python train.py --head_dim=32 --activation="quick_gelu" --norm_place="pre" --positions="learned" --qk_norm=false --init_std_o=0.0 --beta1=0.95 --beta2=0.99 --grad_clip=1.0 --decay_fraction=0.767 --train_tokens=202500000
Each number is 500 + 50 x the weight over its row's rms, rounded and kept within 0 to 999. Layers, rows and columns count from 0. Numbers have three digits each. The size before them is the row's rms in percent of the matrix's.

# up: layer 8 MLP up, 256x128, rms 0.247, rows 119-129, columns 0-127
# down: layer 8 MLP down (transposed), 256x128, rms 0.253, rows 119-128, columns 0-127
up119 091:580539447424500420522466451542538481465509499522567500498410470452531523512540597521557428618555602509510473362454406526496559535473553438498574514434457477502515405470505552563459452618501541514517487526543525433588514473449499525448575511493355448482548532449497472549477487444417522594547461457540492471541572504560482445389473504478519504518526532494583511499539463498483475506493
down119 076:450395521594629470479436514525571536437483511534549550521536493571477363555495586543537432496519488563544558454541523567495419520504458478453561492511517524434481439478402503372494497546458443529526463532455469482377482485478510491503491462530456479501519503430577542570428527517543476460537514494561506514546535521484537553537510521505492479540477471472398620500500626448456394473548
up120 119:474513475544570538507408383542523541463477460472501491440457491571495521450464452455534508454559469467419586487368558507522552490538537504543532556407525442384561534475511464542519484557572578601392594462471441536500465499542394565531516516576486517425628513568459501540423552534547520512534495378475532518482492494506543498549531465538482464459504516511536482512505404514556452502539
down120 120:505582435595523452550488473557533521465516465487524360459422533512467496496429482452459435393542430543498496415402532569517419498505521515462513566530498404463533536470557517556488472540513611554527521452376503463536468467532531582435659543445497445530490424498466477492540563491560429454600447485515524510540483585507544495443560497515498480463474497516461471535519583498494439485549
up121 106:545568457565621474495520565508443391507470499602523457541387499427529507551467538546541593490506556522502490584452446525526482480482552561398481530511504429421527504408436479488485494496493548521469582547491473559512496490503525539558407547542458614463515512523517508490506432496508579468512465467456572539541423597497469441451531463423521482429475542542550495409484468584436495399420
down121 111:590515465487605455505470539462469466528516479481473624561482570436440422358453505499479469418585499542524488516468482571435481457539578507482520488460558464482493479339494508490509592464463462552434489509510558480521456457482403518470494485517517499584448418482498591488436550487421532398550495512585472473486502547571521535493500545451519559455478446518562470384452525443472449457456
up122 095:457480524541431498587515473584497451536495506512483424522454542474452560584536454449424453554532509449534537483500496510557520501467443562483496439533436484423511572460474493459562508400504446568405508467491511524538440550396551568536519429557578421502571428450576426542487431489495536565500562469528555563465595470528445499446502553506548511543530458564505570549465377553451452379485
down122 087:499503545521574562447494566469473483503585494546516670537430508443469439527486535528491546508481445494460491466570447512467463455512531510483478462515569458453546527500367425416480507499464451552488618519405491557538433507431487535564494418499591533516487472555436489603585496493371481460613503558510490561540599529500451527455495576518446483455508501506536506510431536515420463467497
up123 103:545487493612457552500492555458513465499537464362542487483541563585486461508425559535520452478456516523492506498520475546493513484483466429515583570460480547500510517514510547456489516503617589444430442481531508471499443553441640422444494504321473491400520607559526524567568511495477555467448485608501409503489601504462556507514488473486500458559498467457499440416518481464514498521514
down123 068:486486473476535438572501528499532534568462586548466519552526453423514462525510448469508601524458538577508409451539501514509461447530469446497549429515553565457485462540456479448497549530499562457553514558426474523479529524512482595480636465491566466635432484396476479503348532519546538603501469587494477493562488513458402533509530468485443562539466506432540462447602399507502514540479
up124 083:367455541597521442537556451502479547557570493518527486484475504580503561529487537511512463512515441512555438523539516501413510484513443579543421454507476571483467522499443444506504543368417494533546550486494534492502566521543528431458442490541528496426566538599458486500455519533516418579525589463550592460454445572414543579489437447508516390553516505593520457488469457586412534454481
down124 082:477482518439604556327498485453481541422506464551583530429494611540420466541486522549479511606455468527483546446545563464530432545453461550450576602491451460553416496440514502503535467499539484491534534549399544484463538500470558526476478447533458475438484482442548475521458468523503462454489511584497486480558447527537502518577476435496539557560448503534416573550439583464468371504467
up125 100:494525443594548539472382536368485476512472562504465434550521448504475525531577535590495490541391486436505523488537436622505569492473441509497475425465485521512485559469523531500464575543533569468463510463413442525586551488413552460425612481480475524556486550466584469443510536512430475570564488500511516356524515479512511503548512415458526520506514361512539487428506516537493516451520
down125 105:478478499528476552562469518595425524431499461529454381495527523504491481400507576411498552499456448506578612503497377545463440538432423495473556535522583458496549453503527530452524537473507466578515504455509480555470481432463536488496590495516542479564449473492560620524540591490459480389474544478518604459605467534481528489425599508544378480523511526475437503473457519476500471440483
up126 099:555406515506496601448493481412481438516431531540564462585514375456531583469485565497437512497432516522471490548513456625554563507480487531489454482568437475569556497544553416522549480517508454451606539541537503547528449556529516524472551552546478558531469420475412472521538439523533463526436451475494375505481438595545512455413512487534490448464518459601441490596482503476543543502430
down126 099:504587501451568431462442544652524549455561485402588439517464554470463425494506394538493453435551429485466529490591492495469487504522468575514489506431543451474552456530530476533523565443496495513492589489507474488421469470434453513501381483486496438424598538518513561471411576542491484503562554421425538510472541513480466594572491496561394509432481479518539441492472488509433449481556
up127 105:465460477545558383522458558521484483500503562525532426524490504459469505528441515484444535544482476567446470521518418547460567563492462500556456480504479519461402593533479495579540514408510511569510480498473424585479506568567499449475567455633451534484536545510520529437505432507438464554535503459479536580491463587519473403494538495474518471550457536600490469680586432421560490511434
down127 119:476530535441483475533535530449405493389428406512480435507378552542476586435426535396577493559545524588520533493465471509583532564467477494524547442498466509524529591414450538407503508491513531547512517475435405530526504509427474509493492440458510556522475485479529555617603538438426500539439539527549463425541518588539471451456571535537531522431470481465550457480503561479513469445579
up128 091:515435386461488523442585531585549453423467468606554489514547489485434495533547486469506521602534429478539451567459498527611498464455514514532534520472497476460487513440454547590502560577548561563585478513639387487373455477508495487538449540485598580482475551464447441409523481469453490533421482477528433579419481501448459501446504458507520454552535458484511470508525524498513572482494
down128 076:501537487521553525418463483470451472562544603475508434541512435454473525426447438572490532481444547471518438486429440474461493568580464544467496432464498477536478510515475512459591514513564466530546651505492424582600500483482521510551549478543518568513473570546521503409455401524524585471527479527375462599409434483464536495568527456389494550454454507533578422537493487470470541529470
up129 090:589522519400527446475448492606548537445581566484465494453436519553537576522452521474508525446501510524557511454515559541508529584524503515579518522427470507452485458536511491382589477577520525451411557474496507570436483595412583449510467541501515500448512492529477515456443461418466449464483417569446592464489486437406510465458538635412485577473518448515519485445545452471538428527485